config = dict(
    n_layer=24,
    d_model=192,
    n_head=4,
    n_kv_head=2,
    head_dim=64,
    d_mlp=768,
    vocab_size=4096,
    activation='swiglu',
    norm='rmsnorm',
    norm_place='pre',
    norm_eps=1e-05,
    positions='rope',
    rope_base=10000.0,
    rope_fraction=1.0,
    qk_norm=False,
    attn_scale=0.125,
    bias='qkv',
    tie_embeddings=True,
    parallel_block=False,
    init='uniform',
    init_std_qkv=0.0594,
    init_std_o=0.00743,
    init_std_up=0.0594,
    init_std_down=0.00429,
    optimizer='adamw',
    lr=0.0023,
    beta1=0.9,
    beta2=0.99,
    weight_decay=0.061,
    lr_head=0.0142,
    grad_clip=1.0,
    warmup_steps=506,
    schedule='wsd',
    decay_fraction=0.366,
    decay_shape='linear',
    final_lr_fraction=0.0,
    batch_tokens=131072,
    seq_len=256,
    doc_mask=False,
    z_loss=0.0001,
    train_tokens=442300000,
    steps=3375,
    dataset='wikipedia_en',
)
Each number is 500 + 25 x the weight over its row's rms, rounded and kept within 0 to 999. Layers, rows and columns count from 0. Numbers have three digits each. The size before them is the row's rms in percent of the matrix's.

# o: layer 17 attention output (transposed), 256x192, rms 0.0871, rows 150-191,214-255, columns 128-159
# v: layer 17 attention value, 128x192, rms 0.103, rows 87-127, columns 128-159
# gate: layer 17 MLP gate, 768x192, rms 0.106, rows 0-78, columns 128-159
# up: layer 17 MLP up, 768x192, rms 0.106, rows 0-77, columns 128-159
# down: layer 17 MLP down (transposed), 768x192, rms 0.0893, rows 0-77, columns 128-159
o150 100:493524487508496484544512475469436507481528543477476440489523480510514506545461496509463513528470
o214 109:484538469459484495513521473489444502477522525466487447501525491490481496478481534512501488493480
v87 093:523491535493521505516465491483504437512477472500513481499513537483527466481503507478513506523501
o151 084:480453496544550496454543512547529471452472478499533485531503472486512515483484524491504491515542
o215 097:502446499509464486489503496490468475481464476473496445514519466524496530476532503493502522480536
v88 101:481464494503517494510458489496528532506506453514519482535494525506478520511457492461497487489497
o152 096:513536453480488501488500458513540573522511485517518479515505514443515478461526484481535491528473
o216 106:509479455471496511491537484505529533495511454543482550544456507471517500475483450525524500512479
v89 095:484487439541526487499484454525478535537469547476521476491485496485508498444499493550505462496550
o153 095:507470503487534527494524523508518532513482488483469576506507512491465544499534514469516458503482
o217 098:499476492513531537464511522514481520539492473508488530503469514482528523486481476490508482491507
v90 103:528509540500492482495487495506517482517536496525554497510516528486486513470483489475505477476445
o154 104:503612516527477559506446487480512444528502495540522455505476528501544485470473473510481490513506
o218 100:509643490493475487477456484466491500521524476514526502484510464520478477512490517518489500478506
v91 092:530485498524468466509507455519481500524503504484502509478477511494525482498489509496478540535534
o155 079:532391481498504478509525493519514524521482506497514514529496506510486505511535510484502509501532
o219 099:537419489504497510488525503489485523541456513486554529500494544516505502478505503490496462460511
v92 098:528524548489493493495512486474510525458511506511514479482522520454468533514511487485486509482473
o156 094:438549457533509515552518496489479470491495494491532472524520497484555497529510469514514511524456
o220 108:524552443467476521517483465495462472477495474502518440489499538502492515544526479462527516520474
v93 097:512543484504542505492516512505467497543507460507471457491475511482541448493503463472499520465485
o157 098:479570543519505477489482498498482512564502448498519497527541526513485513510518481528557473487504
o221 104:520573519421487513497485506499502477606494450514520491513500518505478513533505465483506481481512
v94 092:478546547547525517500509536464504504486482476469500471503486484474498469486470506445523518467517
o158 096:493530515478535499539490498471478521543521475489469542532478496523519502497492504503545546480485
o222 092:532511537525543472511507504480503491512511451511469512504492475479501530481490497511523527461499
v95 097:505468471505526478511524508471465485467538529458498508504525516531524469523522527468537521519547
o159 097:490530488510500455539487472487484510508501490485512486504485490499519464524491496495478487513458
o223 102:476511504500486490504509517484505539495521507433509526546521486539532538528497547475532523530477
v96 099:525480537471497468492501494471490500468521477452448501521536522529477511535484448485509530489466
o160 105:461449490530569487503524491480489481493486505542531468475498462527560484489470471515504472530507
o224 096:484462470540475488495491496479473465481498507504528456475535498526510492454485492473535491459470
v97 099:519528458513521473476480525511506517531501510513511474452516457506519437480493492487501533485521
o161 096:539545484445501481514486475493524537531504533478459532494484516534481528487500470570496499514465
o225 100:519596522479549479474516525504554564551511525478465544489499478534513517503479473561524509485509
v98 104:503542497525486481523519487509503512550493481484509459501479477501523513494468477526478477487483
o162 099:484457516419492505486527530534526494532490472450514523528502488497488509531519495507557517526509
o226 106:521448526498509511490514459516483499538491500516533486510484524471489519525507422507547513521522
v99 095:519483500513491476538499514502482492530525489525494546464519483467505446512520503502539521468486
o163 081:515453503527487468522495512551504504503460503526480507505523458503504528495502460535467481496506
o227 111:521477490523448516499464473476521521510470486491483517469522473475474502512514534518515537469474
v100 084:471491509523502490503482532478512479501524519533444551489493508478460504471471507505504489479500
o164 087:518536541527475489518490470496560485500492484530529465533500502478538506497496491479510468494487
o228 092:495568479475483471494501507487529539530524491508476533527483474473486503489450531474554539498469
v101 097:512490479477520517489491530519461527456485509509511486475505534568545449487520497460505497494444
o165 099:509493421486519488496530489486484473464524492525445511478452497543482497500521490500465484557501
o229 104:472452484537519500520471521529490509525488499494471509478473502519572505517491446525506512520501
v102 100:526509514495511516466499486477528517500465526490505519490492497557513498541533520481530501493499
o166 094:517457534501505488527506456522464541512496531485455456480512519521471512490493458519489550494458
o230 106:490439529515515492494524494515487501485512481501455497451520470553492522496462501535493550521504
v103 093:534467479526520522523509501474486482501487493486533501485504510500476479495528533515529492488473
o167 084:502534515526494526500464464518463476460503490516482461509541519485495508515483572496472537483493
o231 101:509544488555519548511470500506485532451493518528494487516496515502459502493482509469456531512528
v104 098:468498498486498483506489437508514518464526495552543494492491509511503508483495518497516546531526
o168 094:485537414517534477516527506524488473527495524497500468518487489508496487468500486488501537496497
o232 102:508547468505512529495470481515558463496500521542496500515448509472548539465528494449494492553474
v105 096:484486502527468541526519451501456499521468499491491485478502546512454499482523487477476507471525
o169 094:490479472499517501508506535505462498506515504476494494526492512533490519501485494492471475461544
o233 097:498499441492480522497476478492466474534493523534494487480475555463466505463517486496475490484486
v106 103:489525524516504500516509494520464499528478491500521503498516476490470493474489534501518493497496
o170 091:472520494446453514480499516506571499460452466516509499545482470508474497498502533478496483503544
o234 115:508603491517490491466454481499512497494465514483509484533506495434471482474495522497538503480536
v107 091:485529544453527493509521509509505466555522511521499513477497465477469492515525508511486451444451
o171 100:544538470500505521503493494507462501547519483477498476471476513486461532477480526509504543485507
o235 095:500558508462482458510515519474540529570504472456489529495492429502499520498461538502502488476478
v108 098:508496505465475502504476485500520490487492516496492529521508490481469560479558503525447458469508
o172 101:512522464455512517511460524495508501496541502445477530476468492487462533526462467503446495488473
o236 105:496494470458472534553492473505546510510518521486478509551539544454502523461477498491476487483531
v109 093:524475531548479463531483473485543479465505486504510509514468460472518494474490447513527536542517
o173 092:493496485528494502489530527481495473493496485539462484541497495500562452505493505503430520525514
o237 100:473439481541465500497462498496547492523504510521539501507499502471549491474493555490493474502484
v110 092:500512519500488503510526470492460516458525536456484492492487506506506510488493509534478493538555
o174 088:482573501527487469480514498541524501435476515461521472464512530496517514477460467493519492489491
o238 096:503540477478455499511514497528488487466482501481552481520482526488504549514500457509511469530485
v111 093:463470481503465487522485485533550505506508488539502501532529511523505525509514505468474503501474
o175 096:527524500499479545505460520486512475501495497480520488482540496492518473473494513450466462473520
o239 090:498491454494470493531520503488504469502513536491472516503464456508501450493487523519432515496491
v112 097:514538502517496532502493491481519542467497506494464508467501473522475528516579488543472450492473
o176 098:493511522459510484528469490509516479534500460511500470476501506470511555476501479497485495482481
o240 102:497534519479532531518535501484510497431519505510459497491462494503471493571512428500491497535488
v113 095:502488499536521500511517525470427531461503526500460455498479468482473519512424452538538487492498
o177 097:546525540500462494466487484489494532505473487513473530500498502540498472495503506503511513468517
o241 103:535466547536531459516538496494440470526467506533491472531523531509485498484456481544565503476527
v114 097:495474519490506541494504489530544480476493494519527519534454489502490458460519488511460525520511
o178 097:538548508543463501516487471485540524508487543511550526502490535482499522497522502483486537524508
o242 102:503494495482494502521511492493502550470524489478548536504508482533491481476516521502431464477516
v115 101:515473477469470469512450502507517530510494452486457499493536524496525463494510492503499488468495
o179 104:487402461449532467523545487533511481509522527490475445513503495506532518459527472506494481490472
o243 098:526448463439485498486515496517516517526572509512457467508485490494535448494504469501526484523482
v116 097:491490521502495469492457485492463452495523479524487499488515490542516496500454491506486527532544
o180 090:517546505514514500517549459473544471464523497488529516530512478493544472483520470546501506524507
o244 107:536510488501504491499511463481548522501540479479464540546509520507544481498489526492504497527493
v117 091:515505452484526488472488493488513505500477527541524498481483487489498462515546466467525505532501
o181 092:504493530501493526507497483475519522541478498480506516511493480519470501509554513503491488490504
o245 094:520525494495546464491468490521498451548476536520505518495492474551501479527528507466518494486514
v118 097:559505494543472507518490497495520498470495477490526511533484534470522524505488526471502514501529
o182 097:441483434516505484466488530512524516452488496477472502468492474515527522545490473480457486502483
o246 110:506518473500507502488494506485562480523490535487503493513499508458529506540559464507491468501515
v119 099:523492499494524481519513504522495523506522446490519541526466507480504459534510539485482524492505
o183 095:511575523579510486483498495514521504468497476547530514448487506512532487492530463507470496467501
o247 105:540577500513483454482489505504508512493537461529522540452480450482528461526519504544469540460489
v120 103:544495448466523499474490486473467519467525447522489494465497496488524473484532490461523505447460
o184 090:477588484502496446515497494506517524521520515531483473510511517485529549485522499532482471506491
o248 103:505613465496546471498506513506532516499534442543495489498499479530526507491501496481492499489510
v121 092:492496524549501525499546495482472495500470512476490500502491533487495472509482506464534518492541
o185 099:499472435556496505516484511494468489443494478474505498501519490505484496544474502479486487505491
o249 097:518536482527436512468473481491443516514475557453491509513485531469479525508547522500512483482515
v122 105:513536459532539471504526472520519517481497532511486501473493505467506493547481489521480491453462
o186 095:517441505464439521484487502524451505473509477530463516506524509504485491557531537539490544501520
o250 105:529479493501494490534472487520460501482486474510470512509502521518484491543515482525469509477584
v123 092:466519522468475489468523515476489530494507513525518476479516476528517464523481458503483570481484
o187 087:539482531481542523531517459496488466495482509498492513522502527556479503522486514518541561494494
o251 102:496466498498501484491481444498477507481497526484525506512539522548489511507504523487539544472518
v124 106:517496539491515494470534546509513499469448497546532541499468528493501527538505454505517462450502
o188 102:492544513500505484505439553495478468496519485525495519466514471488506489497469505485505564516502
o252 107:526472517511525436510468484550495488484494464558502527452476523459504507517465488490474516513492
v125 094:465492498493521509490499531527523508528495516497474504523474503494483566488481497499486459475516
o189 091:508492552504497470473451530490470500537533500530519551539503501491481452509496485494496511468498
o253 098:493476499478515472490493534493544507553551492575520505506511494459468464440487519494472473484487
v126 097:490477482522492538522524485494509534502476495528499501493460506468520513515472556495450454474517
o190 096:474494497485477483476523495522518470486508459485500528491513476478494469497503516509501518500529
o254 103:493476489503446505519474499531495517484504465523522519499470510417522488507481495511473505518536
v127 099:506496466518492495487523513486501493475470487485461527486523491535481497511499495478520527445484
o191 097:529445491491504510564471499538512506510490493506477507462499481512491507492494500492493506520528
o255 101:488497519530508504545502516478507482458483509496472488479500499488491535522464452514499562492512
gate0 102:510491522493509512521482517480493472472476497501566554527540544492495546472526500468495440506503
up0 099:492487516479505460540490538510546468514469556501525524535469527472488507469533453471513499512505
down0 100:476470476528539524461502515501493498519504445461487491478510508476497485555495525543504490493535
gate1 100:498493482531480466439494497489491530518472517486474503525537526467489501501464522508518553507542
up1 094:495479509475488507472483493491514495521525549490509491507499513445490452469511499483529527530511
down1 093:474526497492543529496480541503477459465485437517525513481510488561527506523474478486488468498519
gate2 102:485490495469500540455451456470511508517451530532498498488487549502549437524499475513522472484515
up2 101:535518482517480518464489505498499475493458552477489558532489488491499474508512470528500554520514
down2 100:513548500493540519499499491513533487484523533505500492510523521523498486556471472471488527478458
gate3 100:528459482498470518467530504470481518496495486503494526556494496513523465513455471474450519504519
up3 096:535467505504508482511524463533522491503535451516489545513511490484527476557475499549483452524502
down3 096:469522470457506551514484510483513523544520514510486497518536481493480505525528496465486525472448
gate4 098:531496514488474488456487492524498510478488508497470506510507481490512548507504509508493531500492
up4 101:510515559504491512513484489516459482464472540451453523509534513538516475510514451525462500509490
down4 099:476525466488513514485499542479491463517506500533485484497503488510495482469477523471490503469497
gate5 094:464491450517502504474503509479531492475477555490488458539503497471476510475490476586458485501544
up5 098:443493498503533475549542472503493518469471454477516499462479451523494534474466485481517495532496
down5 098:534464467487523521494481500505461481482497520526515512548516508477494523498473487538487499483528
gate6 099:469468477459509478468493491523527545482534488487497492467488526515535523492507524531503489459478
up6 098:497507450489473497480486455547531485476505477488514487504515504537481503507497456528473524499532
down6 100:536498515470462501524476518508554497527532478529492486473521479486510511522487478537516454563528
gate7 105:520487523484489495473487506487481543521505531478488536476495512482523537505542540516463510522504
up7 110:489506524462473446481487551478504496477526535568479507512489459495529497524444464548495491499509
down7 105:544464544468483518523504478484519428518499525532467577510497515530490487491508479514463506517527
gate8 098:463472504499490519480492532487494520538510500502532536497463476478521498469487559514458540469456
up8 098:513541464500515455496495505512487455514517529530491485544567489561503543482511517511504500452547
down8 100:458399532487505526490486530481514518551498500496429488449503530496483498534499495509510483553473
gate9 106:477479465495491536473527469526504495482510447527461543505463498513490494544496498497474501501499
up9 101:519523510515521467494507516486476507480500526527474469532479522506472505470519492497510514488507
down9 097:559558544547502491521471462503484528518469490501459501470497523499484497525452490463497494482494
gate10 092:499493467526483492496500496501503481522456484524463540528512509460527469495509490483512449526500
up10 093:494498505488522546536506486472479453454523479476519468517501550491511479466550477478469502473531
down10 095:509481482490519475522497529500476468527495482469496524476507495504529495480473544489551487487497
gate11 100:490495568492497521503506491478493518508519548563481495503476481544539507562517485508476529510548
up11 106:505490513508510507500490591545497482508522462515497526497510529480481476468482495537502493467477
down11 104:467499487493509469451468505521520492480548487493534507515511491454468516495510535491540508505524
gate12 103:505477530490469460511480436512495523467498531518492490487499566499491514521508508527479528476507
up12 108:519468478479469508472476470570486481501493478508501518530517469497466499495493507540525528492478
down12 105:487484513477527522454472505471535493538509528482496480550528520470504552489493511498472527522496
gate13 098:555491528500455507541513477459499566523519462532482476494497538539482504523487520455504567494475
up13 101:534487500518481520519454460496503542492484498518484516559523521507519515472515491475487473481511
down13 100:509471511534550547490469483459504499475494531504531524486543504526493502480500482517509466535491
gate14 105:488469492543486489456474504490529525498509476481499468463515524449546514507495476488549537482512
up14 099:488486525475511517485508441465526562470511528522537502474500484530510511500505539462528535526454
down14 102:530488484510503488499483528522495500518474515480497527534514483497519482482519496529502469513500
gate15 096:464528492484465482512450490463540505565481516522539464489529480505495512481483483516481498475417
up15 100:463482493546493542493493483490496502507523512512509483505457500475515481490479526469492466511551
down15 100:516509528523516502514496467507511486521473462482486532540501501522494520506541501488487512517507
gate16 093:481484513527495473495550511473523505520454470506527510481507500503482478489483516498532581525512
up16 091:522486471505485537498505487486538447480509515508475506502473486497520487495507537480494513472495
down16 089:515511443498560462520499492538538544498524481466515535480502475523499519507467473499539534526505
gate17 101:475447562520491482533499475503496495519456498509504525483476489500524549522458470468536496508499
up17 101:515507465483502472476501518494479484508531495485502507512526491461516503479492418550452503509509
down17 101:477524493485506474493492524489488507538496518517540502498521531497480519534494525474533470505525
gate18 102:520488515483503505461508486485480497463489526488499491505470526525478465548509503535520520494503
up18 104:503513432483496508506504457478530520547500498528472444503500504526479475482497471487522534472532
down18 098:488519511464504532519518536473468511511503510459494482450464519505484500536491536496510498483516
gate19 108:474451515492456487477489476467496523522499476552561502490491538456523499520464495466501490509469
up19 111:461490477508474507540483467466522483507511534519531473483499516521475520458492486505508472519483
down19 104:519554469496535521509477497515483501467519498532541514443478496556471529461503469489501496511479
gate20 096:548501517528472473529494448511491503497489453455469497547542512512467533542480492486512490475477
up20 099:489512523483471466482490508503484520545462473452462509451496471501486499531503522534463481547492
down20 100:529581483479492514491522492522464472452478473502509493512512492488513528461497493496461491539522
gate21 098:484516501516532477474550492469543493502483492463518513562501508493496511510495523546500482480507
up21 096:473483485503525486441503548487514503466533501510520530493516469502511517533477512493465495497519
down21 095:490505482501472529537483486485484530524503512561471483501410522508491499470502530484499508513482
gate22 105:471467530509462450489489460449444520478462501515517485515523499508534478474531504545498478502486
up22 104:465491496531481487518517530506507512541490518493525518482476471496541470484477497505538459531483
down22 107:521517517456559508509521436523493498557514484495484481493445516485497479528473466497510464500501
gate23 104:479491504485477466528529460496522496509506488482518501518504514443489497546462507453522515509511
up23 103:512488482477475506513479464491505475484497523494480514496465539484483499507515505503492496498502
down23 102:488510506514496525531521518534471481549477476494541469511529506487509478503500481460510528496509
gate24 097:480515500481466499506501503519489530540483538509530516501483477482459505498507473498539572513526
up24 099:490470483483507508514514509509452505510509538511540492497489495494439496513469487495518517496474
down24 101:549601445510512506480499510463519519462505498526478493522516507488509510524510513488442471497511
gate25 101:485529508505470533511519463498478491575506510503517506500481506493530523514559551460482481482491
up25 099:485483509559511475514470531505526507476508515519532498484475512510477501493516503515460495524520
down25 098:534545494485500553496524479525499489532492500491523493529536482517503495492472490501535490502509
gate26 093:516469545503502448510537504463500524465487484460480526537527521520491517510503490464457499526506
up26 094:467506505447477532517490467514488502512468498559482544474496526548515515454472462483486530571525
down26 094:456444510530468499472455435486495503581515508501500519482521478488474512485480486496540497480516
gate27 103:473500491494498507465547485510513461496517488476453522524481498473494513493502522501494495535474
up27 100:512520537508494481495465464494498469495493518485458461490552498473506505478487474550482516500524
down27 103:501535492478502539485528512485522518521503500470504512512491511484494477477527540489505494475480
gate28 096:501490479477477567472492487490514505518488512471460492495472548540472485487524504454543515521438
up28 097:497525475477484507498523466521518470492448532583470512501513517485514492478542510533480449494455
down28 097:520462485534502529476467495494508493506480481508511472518533498488447499475485514551553543455503
gate29 099:515491511508482507497499541528506464481485486527545501530508470473520524493497450476520515506491
up29 099:494512461531486506551479519537514513464488525480532500553519542545534546539492478458479546533471
down29 099:521534522533495471492501534480487504465502535446479544452508458466522505509504525472497506487475
gate30 108:492507535497483515508457482447534488502500493512472508514516487508525458464500488534504454484506
up30 107:503496513546496502490494537499511481488486503519561501493500493501482475485456499493520505567536
down30 105:489479512515518519495485529498491490487519489473504515493451470513536502496512481481474503507548
gate31 105:504475510510439494458475447471504496507543529482508492529491489490505526479483532497487476513430
up31 099:500479502534488489481505493481580505482518532493488459503513519521521501480481501506502539492533
down31 102:531465494501527490482527501499490454480486520521475500535514522544480501500520483469479483486519
gate32 107:462479501500472539511548481514471505530449524500499509499501509499517496495509462509484551492497
up32 107:529498499478484485502488480466458491513494532469511497475487518496473517512499482514488509461468
down32 107:511529499477482519448464479503502467445528492505488480465537544510506533524467489502482494486493
gate33 101:545467499515531479509514532483516472547478517514504485475480513491501471532519472512501457492500
up33 099:522476537531492536535501504530453465530532507470491488476473491532470487505475520500505509555503
down33 101:507524513472565491508535461523517509560467506489500489497507518480536519508519513469461506499479
gate34 110:479498509522469498500503489469478495527482493478509478529535536526492537526547467522461542483493
up34 108:481496485485485527469533482494492460525460466512515458498470555511468512515484510497495530500460
down34 108:477537520473509513503472545495510454485510494500512528474457459489489527509509504516537432499526
gate35 101:491505497451494487505512469527515483499487514493479519527497507524505532506495477494464519481472
up35 104:535487462430496512521473501523488535491494495515478508446495470501505508533524488522528437484519
down35 102:536470496489493515511512455499472526484521501478517465507500483549538501498518476492509519462473
gate36 100:487489476498487485481500505497487516528514545490521498492439480486513475503536507475487531502483
up36 099:552476476493518510504547535522514477485477463494523468456505478450506506497524480463501528495493
down36 105:486441525464568514497478507488509480491524482526474512472506477517512500479491526513539517506470
gate37 095:531451494467515536511512458506523521493475460534489512512502555532495544484503518528465509488488
up37 096:519503500511484482532533538513520514516533491525496544502477526479440512531469471507517518484488
down37 094:435510488494536500492454514513537537546525465486469508485536488502513444496530526472492522491500
gate38 094:490453485479505487500433461521495481517495526481502513545516481513470483464486500498487543500491
up38 093:506537496554473515522474504472530500532484506491507511542503495505505451522499514517494512509525
down38 094:475590506491505487561503510501479529481509531485513502506508511533536555505500506526540500504536
gate39 098:522500500519495506530473477505506506494498541486485520491508470495513514546543472502514472486473
up39 096:477524459461487501503429484513502477494515520523463494519516475557521497534494466482471479463489
down39 096:499561473560485483469476441479528509540489508546493444479532478445514487471519552490488505495493
gate40 097:488530516535486464503526536493546482524503551524489520508507493509525465516498520486491543509492
up40 099:489489509502509482487499464488475478487561479506483570434494510511535443528519498518506509462508
down40 102:533525461469492476564518500511523477526507476466526473514523552509514502535544483537443441484447
gate41 096:498496523498476516530524479471494532507524495511551496518468486469539533467484539498480521490486
up41 096:517474501554497562531519494553501505492539478459491529519516493544497487444477490519538510498468
down41 099:488480491488477476487481520486509485529493507498445505549497530444471518513490519553513502496481
gate42 111:438495482533483498472460478453518471496473530485509499494496559528514522475520488463492492542471
up42 113:465498463484477562539488522521442485480476521473517468469514479532500517535451513469490499513480
down42 115:503508486527493491532447529520439513456448550484496485507532463526515480503469515510524524512534
gate43 103:514453469505533519472472489502576469517520496523479519486526471522533482542526477500469532501458
up43 098:534476536526519505505527465463487527555524491516526479485460530529447523518499510524550504520490
down43 100:491524510487478498464498586515527453457513456476477465497533466481529474491499478448539460499507
gate44 099:534524487503506483522485503503489473524451550492481498500467522464508482502509480518489478467518
up44 103:497497473468492488508519469504511520503527458508536490546530516485509514496498483487470479513492
down44 094:519440538526516505497502490507467494514456521485469518520475530503509491519489468539443463510554
gate45 097:482493473494506485498492476507496503528464491514491489543494534542491511468440482525482538481534
up45 092:444493505464513493501515495545524512527467476476499487512490499507504542543485482544490535542511
down45 095:463523473521497510488528534544528508457528505533508511498544487501578510497445517519481486491499
gate46 092:512506513521496443476500481499509505448479493475522516483488517473512477504508486464487481493486
up46 096:490476493493484458501503490516535487482502488492536494538543480464467489523476499528465462467501
down46 096:499570513476530507476514462533478491449565474509490509493499467500491505498473541453480500500504
gate47 101:521538477489474470493504507508538453561482532514493508472543532469533510489506469499506538515503
up47 101:539494523459503510506546539468567523475521515553469541484448499471486508486474522532490563507514
down47 104:514562425487530505512483478540502460507474478554512507499514507474513544476530475517601521477490
gate48 102:481502514515496532521487471465481516494481507532504512506515508468480472520497498508487485484501
up48 098:512468463481495502497530531521471508488478480490479488484518502488465498466525471512477521518572
down48 098:523516495508461488468538517492487495537505502482520510502492511485497454516534520502491470485509
gate49 099:448478509486482517495474483502477517473513499504507482499523468524489485517498545500483526476453
up49 099:519487509555538518507520514466529487465452490508508494503533487490475479531473486499508487518476
down49 100:496511495510528496505471489473497494509511491532486476507501531517511532517539493528467497490471
gate50 100:478494502458502507460470530459524500507477537532510501505499515517524539511509488510510503516512
up50 097:503502524520476505476503494491515472504500516503494526549513483488493510542490507482507522510481
down50 095:536510516552532541493472476469530517482517466493492521495477519485525469477510515525522488480506
gate51 104:468474517547464478540504467475506490486512493512510498500500465494517509497523511474513493510475
up51 100:476513497547534475527536515454499505541497495493489500488494487530494488504503516534520484525493
down51 102:492483474506512481452499466486471527535495495482462494469513476477465498449508484540449481468518
gate52 098:513477502483488465510511466464489528506479526470490507503475520496525471506473502484479506471531
up52 103:467512503552555496489534484482512514489461491529456511511532492537467453512487530482552496497517
down52 102:512438487523490517462508517464491514515522460482492466523452500528529505516501507515490533504511
gate53 104:506493516548452486494508520488481486507492480487508520531471526457500508526487488501501524477496
up53 101:506487470474506570511487482458509499482525492501480510503485540471481530485482508487482465491513
down53 102:492535527523473479470519564515493572523488455510534488478502440481500494487521507535541558494465
gate54 098:516478496502478472473477502468500488528457515526498507467523509490503510475544499472513517509459
up54 103:486481504480478562532538462477497493508478522515476484505509445515501463441491527502521471523500
down54 104:505548501515543484523466462535522503511543526494450497551492474537488506508444533492527495473536
gate55 099:546529507497458449469477457506517506467479528491524528519460495505509509540502457489475485532454
up55 098:509509478462485476490526483522495486478483469525528493505530466538463474515577462499473508493452
down55 098:497556508455525534507526534491527526461503456517508466507527531507548466447519494516485502490524
gate56 097:488507558501504508474492502477492449510513491519460488492462510470481473512476497530538459489509
up56 095:424486454472485469511496544513557516503495479514538509533492473471524512497501493498486526510505
down56 095:515503543497521496454496473484471454526492552505481471547459510496463518485496480481503481497446
gate57 101:471512474509485473515472475499472489523524503503471516533486549492473483431477495487516550518468
up57 102:495510511459476512497509509504470499481526457474501489518509448541469448484507463499481556478462
down57 099:460487459477477505503556479504503506497482476526497514500501458520507505502529512497525487524478
gate58 098:481490501455509498512484547511498471514497528522505555536464477507545511559487448524446489501465
up58 097:491486512481505468511472474525532488513528515497469515485525534491486502551481476522516473524529
down58 098:512546541551510513486504528471501458505498504483515477544452531492503469472512551492494499456456
gate59 102:517459501497451468473480504524528512520534500505482530471454537467502472500486533529502525500490
up59 109:491549530473486522513474518489467466535488492454492498524536484514464507497509458496504468492528
down59 107:484541512519488472514494498485527452479519521482494491484504502525482531504538485478478481478497
gate60 100:472456557514506484514484500537429502518533504518529532556488496504457500496459461522487538509492
up60 101:477487508486490494484506524489447461493515494527540494508548519511520506535477542484513462498504
down60 101:519543506467480477522532520492527525489504507555493533515468519477476485480529510463551468508489
gate61 103:479482531510486472500497506481475489495484545488476519509465477516518493511485520485527518520474
up61 103:549512497508543501479510479514485483468469464532494496449514479487529507517498480477502537535495
down61 102:501494519474527502508472523480530490498502503511456493498516497459508476505516511480498493529534
gate62 101:506457522461505481499504444518512468529499509506510489500491517483485476523566524485465531516523
up62 101:474548515478474483458483498497509510477478495521505482520526525521521489496474539555480497513522
down62 101:504415549483480504534511491495494496507478520527523494483521514495492529467522555539480495488502
gate63 103:508478513489464546509503482494473522475515548541485541520445513460479468476530463524507552512429
up63 103:499466484539529488490489439502529502506490539521514483488528479485491484499484503538529486479473
down63 103:525512501498518506493528486502485485478509530526477519550527496508494493516486517530529479509522
gate64 098:525511487488485469514539514513476469492464522533542509480534491541466498559468474509487504483476
up64 092:509514528541501467539495459522513507480469459521519546505545499454487497506517517487554508504499
down64 090:528520481489494542485489555491486473477524484556495479485515500484522484538470499488509507465539
gate65 100:483465509451475519487486512495494487515480475448494494523499497452516496512479488488475471519476
up65 103:472515524501560502489468520480488486537467513521505452518437538517517505524458503496504518486496
down65 102:484512532476515516518509531502526489448518495470498498519534491518500522491572480503515502549538
gate66 098:484484536484510510479542504476515505496492525495533533521543507479515496485485493463495521483510
up66 102:437515506507520503543475496498519490492456477541527459471515507545479490512507531534513523486491
down66 104:469564481495537529491494484514522484480507481497458469550509506547466536518494494504529512474509
gate67 101:477467471509492489511510515460471531551465482496536515546473515511556504484513515464495502482516
up67 105:493481494514510516523547496497506481494494475519491550541478525518561547508484508462536460534509
down67 104:539497533526514489475500494483509504505487459539511493525533505462473475474497551491524500484538
gate68 106:418444477552497477482487537496541497510512500487533464532533462517495509509514502522496509527517
up68 102:503481497466480487523534487480478499499523450473533510475463512496500473498554497472518540488535
down68 104:441412506475500534454542531539508486542516530509509509485542518506513508480489491519425506480536
gate69 096:458476504464470455494470491536502488481463496489508507512489531527527524523516554474451548497506
up69 105:518477485468489493461496493499538506511509471535514474495542495495509483489530435529488524551482
down69 103:494486497501525506460469459498506508538512514469477494501505475522568499530445480516496511516477
gate70 100:453450522539485488483473456475518485497494468536522527480464518542468524535524506486511546532479
up70 103:488488472500486522513527495494477502446493508451495490514525546502536465476475519504502531479517
down70 102:463419477472491485511528504518493486479465498469541525497494471518468499514514505491505515494535
gate71 097:514482511517495519491483505477449543463481482487476498505481475480521512529516509530479580487476
up71 097:507514512549460511505504522510550523479545486500572474484513506504559497520480487482505481536459
down71 098:541484505508506502486487530522472507471517478485509533493510512508529484483487487515527477485538
gate72 101:512482556510531532508497534504452457538495514532506532493458502500533479545501469514496539445553
up72 095:512507474497473509482490532499502504518499526471487491514497504510498480508456474458541541482497
down72 091:516516477510511496526454453468525504524482521461480502464549466500512503447522535529509465506506
gate73 100:466469487492513515496514481486511494547523496524513459527512536492482501497502485492495497492485
up73 104:504488473556513483489515512515528504491504515480520494504529501536511540490481520495511499466476
down73 104:520528490494488498526475482500491540469517469457479505480493509536491484528491460467459501500514
gate74 103:481474481499460472495486490484490471517538503519490486526515495465491488536481440515483502475447
up74 101:505518486527494487489545474492467489513499466476482490480481472551436484496466470513496466540519
down74 103:470478476519524501528482484513542453497487459538487533469513498473521503518544486475546483519499
gate75 101:492491505481448476495495498474473487515491497507524516518495519534482464494549496479448460509529
up75 099:497497459506500502482514484504526535499517503481510464530524527504553535505529500460491486450497
down75 101:485482547509535486507479526523481528492513502480484521488535487487476475509531460517510486496487
gate76 103:509505504532468516440519446460527517515513537513501489488530509534487461505541534471482519475533
up76 102:503505436461479459507507480484526519504528479467544534484503493473487476501501457512497493467528
down76 102:507515494529531488496503504511452511498420549539544510518478477499532470454504524506489498495499
gate77 097:491494560507476495527542490489541512501469468442497502544533496458527491541494526507520543478460
up77 099:498493514491525487516482469544532514519496502454466572514480471497514544529508533492480499500482
down77 100:501548498526484486441520486538483483518504518511494524474456529531456475506535472487493494528446
gate78 095:468511523537512511457465523473517495535475529554459473527517503515520495511514488495472504482493